Weights of a small transformer language model.
Size: 16 layers, width 192, 6 heads of 32, MLP 768 GELU, vocabulary 2048, 7.67M parameters.
Architecture: RMSNorm before each block, learned positions, tied embeddings.
Training: a variant of SOAP for these matrices, 378M tokens.
Each number is 128 + 32 x the weight over its row's rms, rounded and kept within 0 to 255. Layers, rows and columns count from 0. Numbers have three digits each. The size before them is the row's rms in percent of the matrix's.

# down: layer 8 MLP down (transposed), 768x192, rms 0.163, rows 293-339, columns 64-127
# up: layer 8 MLP up, 768x192, rms 0.163, rows 294-339, columns 64-127
down293 090:153149098136111106165092175123134145094014099108162197119155136102133160155178152158083163108158128181151129130064116200192116112141134142095155111148127188141193149179134156095131126131100066
up294 090:126122128061113155151109152141126096025082085139118128123142103156098163155153095155103144154095176141100108163191138087135158157150077185112123139182191087111137135111122133157093111128094104
down294 081:123161100129065153157157166156085125091119085137160106204199117112119109153096161134093149175116083150090151107120137155163120123149139090130115081162040062107100158152139073122159189112181122
up295 108:105111142107184104080198135144121120117156121130147166134116145175070154121103110135059149111167104144104128127131128119177167096145142115039138101155159120128177100072074108099110178152137107
down295 114:173153110128141069156113148141108097138113138110101115116078134172176091084122137152137143109155120151149141156108083210112159160131108114163160138148123126141127155111119115146098135109164129
up296 105:145087191147165147167084104135186079197099092116086109133147036115162147122157110114088174139109108144131158205170106157086155117182121129119112125164126172154056076107114082104117128161107110
down296 107:133107116123139125161085131131137111147100124127146108070177166152062156112164164123105143096160127170095119154136087156109116146174172078094170118170094114103090056136100126186130092095122152
up297 102:117130084154071121103115124152141170158124106138162110147112103153156063063140170138100119079089145137097116169151111082137081099116119115118052093078155135108153129116153104190133163112149163
down297 111:126103119058175078143146115167113102162153099161145142171128142097139198116130150164128137127113119073113098162154089124120157088092107090144160125169109175151095097114113095108111097122155177
up298 103:128105137144071185098140190148174089095118167176115140146134174182129109115146072080122122103131081154076117150146114128114076135130193100151096135127106142188137039089096127110108143172174112
down298 109:124134083120105121173126186121205121120123103123105095142136128153190179124133127113120124153103135138109121079086176128126130128134106148157171102138109145122121216080153142124085133067120086
up299 101:120151182088097090128136144107176143139112092126086136099148154126098156118111136075086119113200170034114115161113137111076073101116101111158190142089126144104111144065106095130088143062113140
down299 100:105104142169156127133129197203130092145115094134134093139167155125130107091172097087133151078089071159152108210142133095161106152104141120143119102106139100135125118055132192148182214201063178
up300 099:153131082197097122145128094098152200151171112172062124165110117136083124111135141092134104107076093105136223172069145125154161097139198119196056117078205102139106122111103115145131114115117145
down300 110:108099132140107097099122043071162074118122084134099108098149140153137111140133118138100132139048103129101213184152105137181145156148123111152090198060105114155131110155165121084152109131141185
up301 106:157157072091063087107175095086157140047087143185134118158171142138096138116097148105122148073088097114110130080166078096128113176110131137153111144172096192135130070119125117168120105098142087
down301 109:076110168091156112066118153172161160176101146100143116127125101106168115116170068176135092147174161113081115144081161079158124056149077133112103175178133102096154106095174071136078153123120101
up302 107:141144120156167145159114149143078132170066157154108126239146098169094101099157151112084068128068106159077065113136087111170096131138149096097134161092119166177101142145126078111112131189131158
down302 111:201135151082137138089155125093125169160091124143075153102161117150079128179098112105159173091128164139166068118138119119161163109090176150121079110179093063075169099120166109078114115135122117
up303 105:114126127123120205167167139103143099136096142131099167108079172183167094074154102088149166111174146133121119093093132081095139150097109135144128129150090174102104057156172150155091153169063142
down303 110:136143088137123161114095072118105121110095151138171191159209113076092162140131151120147132161188149144209106119138115161073122134123143105125108129170108138139089192127121121198124168123138140
up304 109:120078072137104140162122116157090122108146145214139110122140111177120154164088104066129096133034107129107109117102116104134121136113123105087137199176134108144068174126127074108108144125162068
down304 104:112134149086129125156121185083164146102149107096177135150073125129187144115138198137136114114118106102096135141216196174070123139123221153097137106197161127126156114092133113142121082180129121
up305 095:127211122137170162154087167163072121118110139185145107102117109070134086147146092085150129131118115153114093138121152104130128144145128142144086088165052158077145047117154122151098138094102160
down305 097:136141166102122104139174129187129167159223132131164134151149176209137131201089121158083150139134136107121079149122145173110150102181167209165077134118146128128084138164136184162109110166201179
up306 093:111138111119161133086193150123124118150056155105109157164184131084116099062072176131137164111152154062088195177184112112103194208136113102173141100129127113074109157103145072137100133141173151
down306 100:112142136130197139095092094090137076146125109090177123103092130145160129123179114114165131117184099146104144101138129165180100136145118146100113154135165071115132106103134174106124119109118074
up307 099:111152128134093103114108113139132165114107089109082049119086139206126127140176130096123116138088107147074152158104131093118094169071129139122106177125194063110143117159095105113112085065159057
down307 100:133170171153138170177105104144111092105138138188135190131173089143151104157088141171115156050159176097155097117133105144116158075157145150089161180107089097109158135119134160106109123133137160
up308 095:122101074176175095086105186139075114123150090107214158160129131130133068152142154153070089151128128115086116087061092140188081129105118148176128136170142063108113106167112179151110091064137147
down308 094:103136118091169139119116090092142120133125122144159175129179118129125146145070135163138118139100115129091166125104169096119107106137133029132183172133126102155134117123095129083191124113097109
up309 096:124096122095157111109189122110136150152124147137100084094181169118112186155116169185155135111142148113205120095112086141115122073089165119089120088158104170142142115133117133119063076092124164
down309 089:162092091122074161080119069149116127140097102134153147070098067108129120135104131155114122128091152118053142156134141182116087150150073147191128170087184110140175130174152117096136132126126154
up310 099:136144157151122127155111183081163132159125144088058103096143156143123131094206151133137082122121147097109136104098095147175118181092116123124140125111143117121162168128059157041079145177131119
down310 098:112053159138140119139152130145154167116160157153177102132072107129080107104065144159194198139108124149122113080106158130154047091098095149124129148088173149133078147119160140131113128134174163
up311 110:117101135099114151102129083198166104166094158111139120109138103116156115129156191133169090114071166109102128147124140105164119125094120113163100099120151158179169125105113115141125174197144106
down311 109:161101110140116091102111136123120145107154128198100152126173153136094131126083115176116092081115135116155102128117158137103092074109142097125133146110093088136122135185206110155112167086152150
up312 098:143166137136122109135107145053164125132103129134126124167150088117056115148105110156087160113079111088151065077118091114099135161147112145103132098125151107132117072152166148098145131097169142
down312 100:148081123125078121106079103093095131145113096100178109174085118132141168117188127156144142101098133160190170150110142118084102157143140147144112101140122171131123179085107147140145157101105140
up313 095:161142126098089052121126118134103081104134091163179114076155152102097200137154109158129106187102116168101108125127118136104108047144123196116187127116101122085091142082146084112102096112103126
down313 100:079106117102075155095174107155107116181097122082166175116128083112139195193128125096191135114123151092101138123082109185130167145150097154129157169089106142155128131093181138160105140107131097
up314 097:147154113152141102150066145118140144098117060169121110118127146101108154108164144098124139070078155118086074096135104125089225133105155120135086223112171142069139172179088179111111131094094143
down314 103:090159071117061147123126158100157135191128093095169150108112136144157106133082098150174193176099106159108117111116148098112139151124128134135171129070124110150182133096162182115183140144162107
up315 106:106134074108070187121104120106056112132075151170128146092105173107142103121138112079170135081116153156051103083142147125137128131115062143118149119164102116075129137129096143109104124190139123
down315 108:094095115136155068077162166135091121107102159094133064093147144125191152125128156161123057056079099105149150130145118127141132100172089120094164096054101140134080044115150123165155152115167113
up316 106:107123137124120107181116059155127144101046184118132075130119083123142157086120209119130137135136112111188144113154076112162075209118098133192133137091154109096076067103144118140110157146164092
down316 115:080163164106096129129167101078131097121139106193204145130146135156100135162128108105135077166176148156129155144152202136106094142126125101098128140102162084133158148100137148168138134064090121
up317 100:091158113058102107163107125131127115081072079099179087124124102163117156119188123072149113125091091122110116126159132128106108130142177121075124108160110087098073067134140126085145119129148099
down317 110:202113129128096084104131135114134157145114138117098136112205123102102078090059114104170100138075139107132128140142133107171181158134129185101165105057141124142121126123088111084112113118144125
up318 089:099187092113120142088138137102149121136141087101135118082112205177170118208092099112130152086182117185098153138067061091093112067215095120127081137149140119126115110124097094166179148140143153
down318 095:112126166143146094124163096124141113149139162151097107115121122108098163141165115130131084109150139132103107168175135132155107113160203107130114144121095069124142183168219195106144108179142205
up319 103:123114078095134162116093124164157146153108113116122135156127143114170129129163092136135161106152140154168079130140093144158127165122133129172031086092071166145122122117168140149125139174082133
down319 107:145160132151110076133157156115135079078155096076100146159210164137141149123115140172133074109033144128142135106111109074110132130109130134139069155123173096131136107135051132105103117104118178
up320 101:109099112114143118127086136060152101170132144100164170152149141148099128164174111115150133134114102110138118115100077218131102193131116027087082120131135125102121086140108110131206112112171127
down320 105:159150094101136079115101073140077129123134148154111154158157130093150153117109139166120131171116130160127167116128116118177195142167118228164147141164125084194116116128100202197128163099157074
up321 105:109147140140122120105178152156150121128160141164108121106138135144168180215200163110111159134126113108069118128158044137130097113187131093131108112098090177160054117150165117073103150058111092
down321 105:094171076125119117080115122146132167150095116127133152124161172159185119138229112079126181161123108099101160112140107127166124131132078115133117094081139129126107105104132107072144190143129084
up322 099:154111093123155109082138123101157220134139150127084118136189167121084094117118165090172114112136126189169122132175093150158126074109115113088146103118175179143108167123116107239157066149066105
down322 096:076132116143107131128097131249127105122127128173123144099131088115171149162127101120140091165168112135080179164154117095118089162126145137126079128095080115147153151145130136117104147165188183
up323 102:092113082123108148173112114142143191113106141186107146146040130158150172138145164083093173136159110166131116131141164148087179092099113099060124156090131134095138176094214170124153107119164097
down323 100:142161113143151082168131131124160150129116181137093099112145117170146179126121164130174085127156172106103196123160109119137113108092154159114109134104088158099137113146095135111076099123135108
up324 097:157160162139127146135186159064113095124115173157113130134126163139119098145112149085095082139090152108141157145087031136108157139117112106144094124146116169167145156196091062088196129162114129
down324 101:133123116184140059060156104169111110139168160115128084166160080108177143120152131143158137142114129136133140138102139067162153154165135108139130138056112103133117116062163079112155159095185136
up325 094:109144062156141083096086080132113096121159096124111109064059136131148102064129137132112089115154111096171134118126140127092135185165145105213155116138075122121140170141136111205128081125107130
down325 083:098108090149149093080159212121160132124108159144111151177195084084125104193128120061113136114077134113118087200118161168110176162111134105094145128119176139103159128126111148084133138142132126
up326 087:152090082145122107154103141122118101142159151111161136126173091129138123168153135134161118128200100089156100114146144093151157116094164091084106149151209131153132084094097096086102131113095106
down326 088:082164143117150161170122116073127125128072091122087147131141150086100085114181122197114162198144107154152166116164100091144146157125154106128122147098148182155117111131110161131146133092118115
up327 104:171113163135142057103136116130104104144139116072142127092108055122150068139104131137169108117128138149119137102102021173159094119065135153111135153199149108142097146165140111108121122118093133
down327 103:103120134195136137159137124115088136167067078116127133140118142103166161071125159156171071181086130084120171186140172130103211164118121151152145130097117137125105146108094104221102134143132134
up328 092:096084098070135207168092193139164048129147150110177117127171067090119163136136175119149087126132057136139106121117145163136091101100108157114135129100116123101152050069132124083059116061139126
down328 097:156100125114104126122113131164156164155125152134197109143181114085132110114099125061105119137077145162168133173122132169158138138098069145188103130175108124138157117183090101135155156141171077
up329 111:099121145107161113200121162097154102163089141112083093103154164135129149113119177136096136105150140145112149113113096139130102144098168108105110119136074111135107093109127130106126106156136121
down329 139:137137107163109111042134126100109157084160172100210157178081138120097158150148094130151098173109114157135075139117161104142141114140127161126117121178153174151127153155106118167087162106110138
up330 090:115145124107165193134151149101081125177076120146069088169153056164139207103056106127105126078114169085117138082098117110170049091174140156114187094138124143055156143138127085138157112133114061
down330 096:178085206090155168084112133202104164138090177163147168189170173139126131154157149097167149124143139191111100142127166087151183220120182150086125140108127137114130124202121156116100132122162083
up331 097:152109158120125095168152145103101070096095128145183081161109148098098161166099166155144166068156122138122135057128139087126133071085121140150127143178174143148160085161128092080107091189121195
down331 100:135100148109194117128147094080081216170176107091134102125116205154117113131186122107154096122159157103107149125193084078084162104137174180114123157126087065110147140161110127145141166083136098
up332 100:143149162166079070105115094109171100086098156121114146176139131157125124155145118092107086152165170168134097109087129113099077151102163127152127119118118157062154097130095174155135115159119176
down332 104:111105132087130100100144117140102122114165140083184154096109059086104203139166158136164137123091105088045167181157151168173122108159087114089133076180098122149091103100122136138170155134121142
up333 102:061103117135169076132111142107123168116133194105043175129214130094077111080121090134136126087131063090144080140116128171135144138132136139083142113107168107136140082116140123088133135166191140
down333 104:132178133082122191149112129109129110154093092064144135086107164136182102113140107130143145159116109164056128122130172067136151130123100128162100092164110096157114141077145122109155146149135126
up334 102:086117192121173101115139157138162121044225163098093163101106047125179166141121134127121140205134156102195103072100158083076147126119149114130169138099102160176129147129163103167103158086127106
down334 097:136111088114135096188084107166132145145120137194130082050150069091177100055151153088157106150109117105119137117101177100141055138125094159129108158088202080124121132173144171124147156032083177
up335 102:081115096158064124171124093123128152148127113156161129151120211126118106104144165128129147131123109186164182026134149093094118125178094117128093160163136141094085139127135144169105082126122144
down335 103:124150193106118057126128172081106102091106059117164141173127098145081219176110104134114140134149138086148132164079121116067150179137123146077109121127173112125136098150150106102164115100114128
up336 107:088047129105071139137108130171164102193134131151128095171126189102135113125115087147114112135081117117112153147057121070146154219139105081138133146121139107109155098187141162111130137087070139
down336 119:092134110125169156147107130103102141115111112163132116179116098145166069145106106130110121137201110121156183138148093155128092124101147057142131167176118083178156180127130150103113141170076121
up337 094:041125184106125159162090088113135102148112205117118100144154155146147079102126196141169088125122150175050163156103107112140166134082123145176126127106133149135053155132139097108114118110146122
down337 094:123150061135088122112146134133158108127139173116170230102117083124172209160135117110129149136141152144137151151107124134148125124221132117133144125137124205120122141148110142134134057175118194
up338 102:081113102097116142188095152107084102109106168127187132129123113135095191145129166131121117150122155175087106173064184119129097145145144098109126086111118109095137136210121145143068138109187154
down338 098:109140106104219144129170133181152087131152095090128135141126165115115034119126131164116137129195060161113086098128115184091168092122085122135108133122121158148146116110067138150163098121081127
up339 101:129145163120081125130143186126140138182102152172126125141104136134115132102107120049155099068153125123164148147125086124130130142143071096103120166150151106080142159205107129132160156113145125
down339 109:136098115126141084162170089114160181143159121119051108117125189116144152170140156111123093091140122126141121117135134161097088100160140118128173107078156124167126163172095119143134129125098092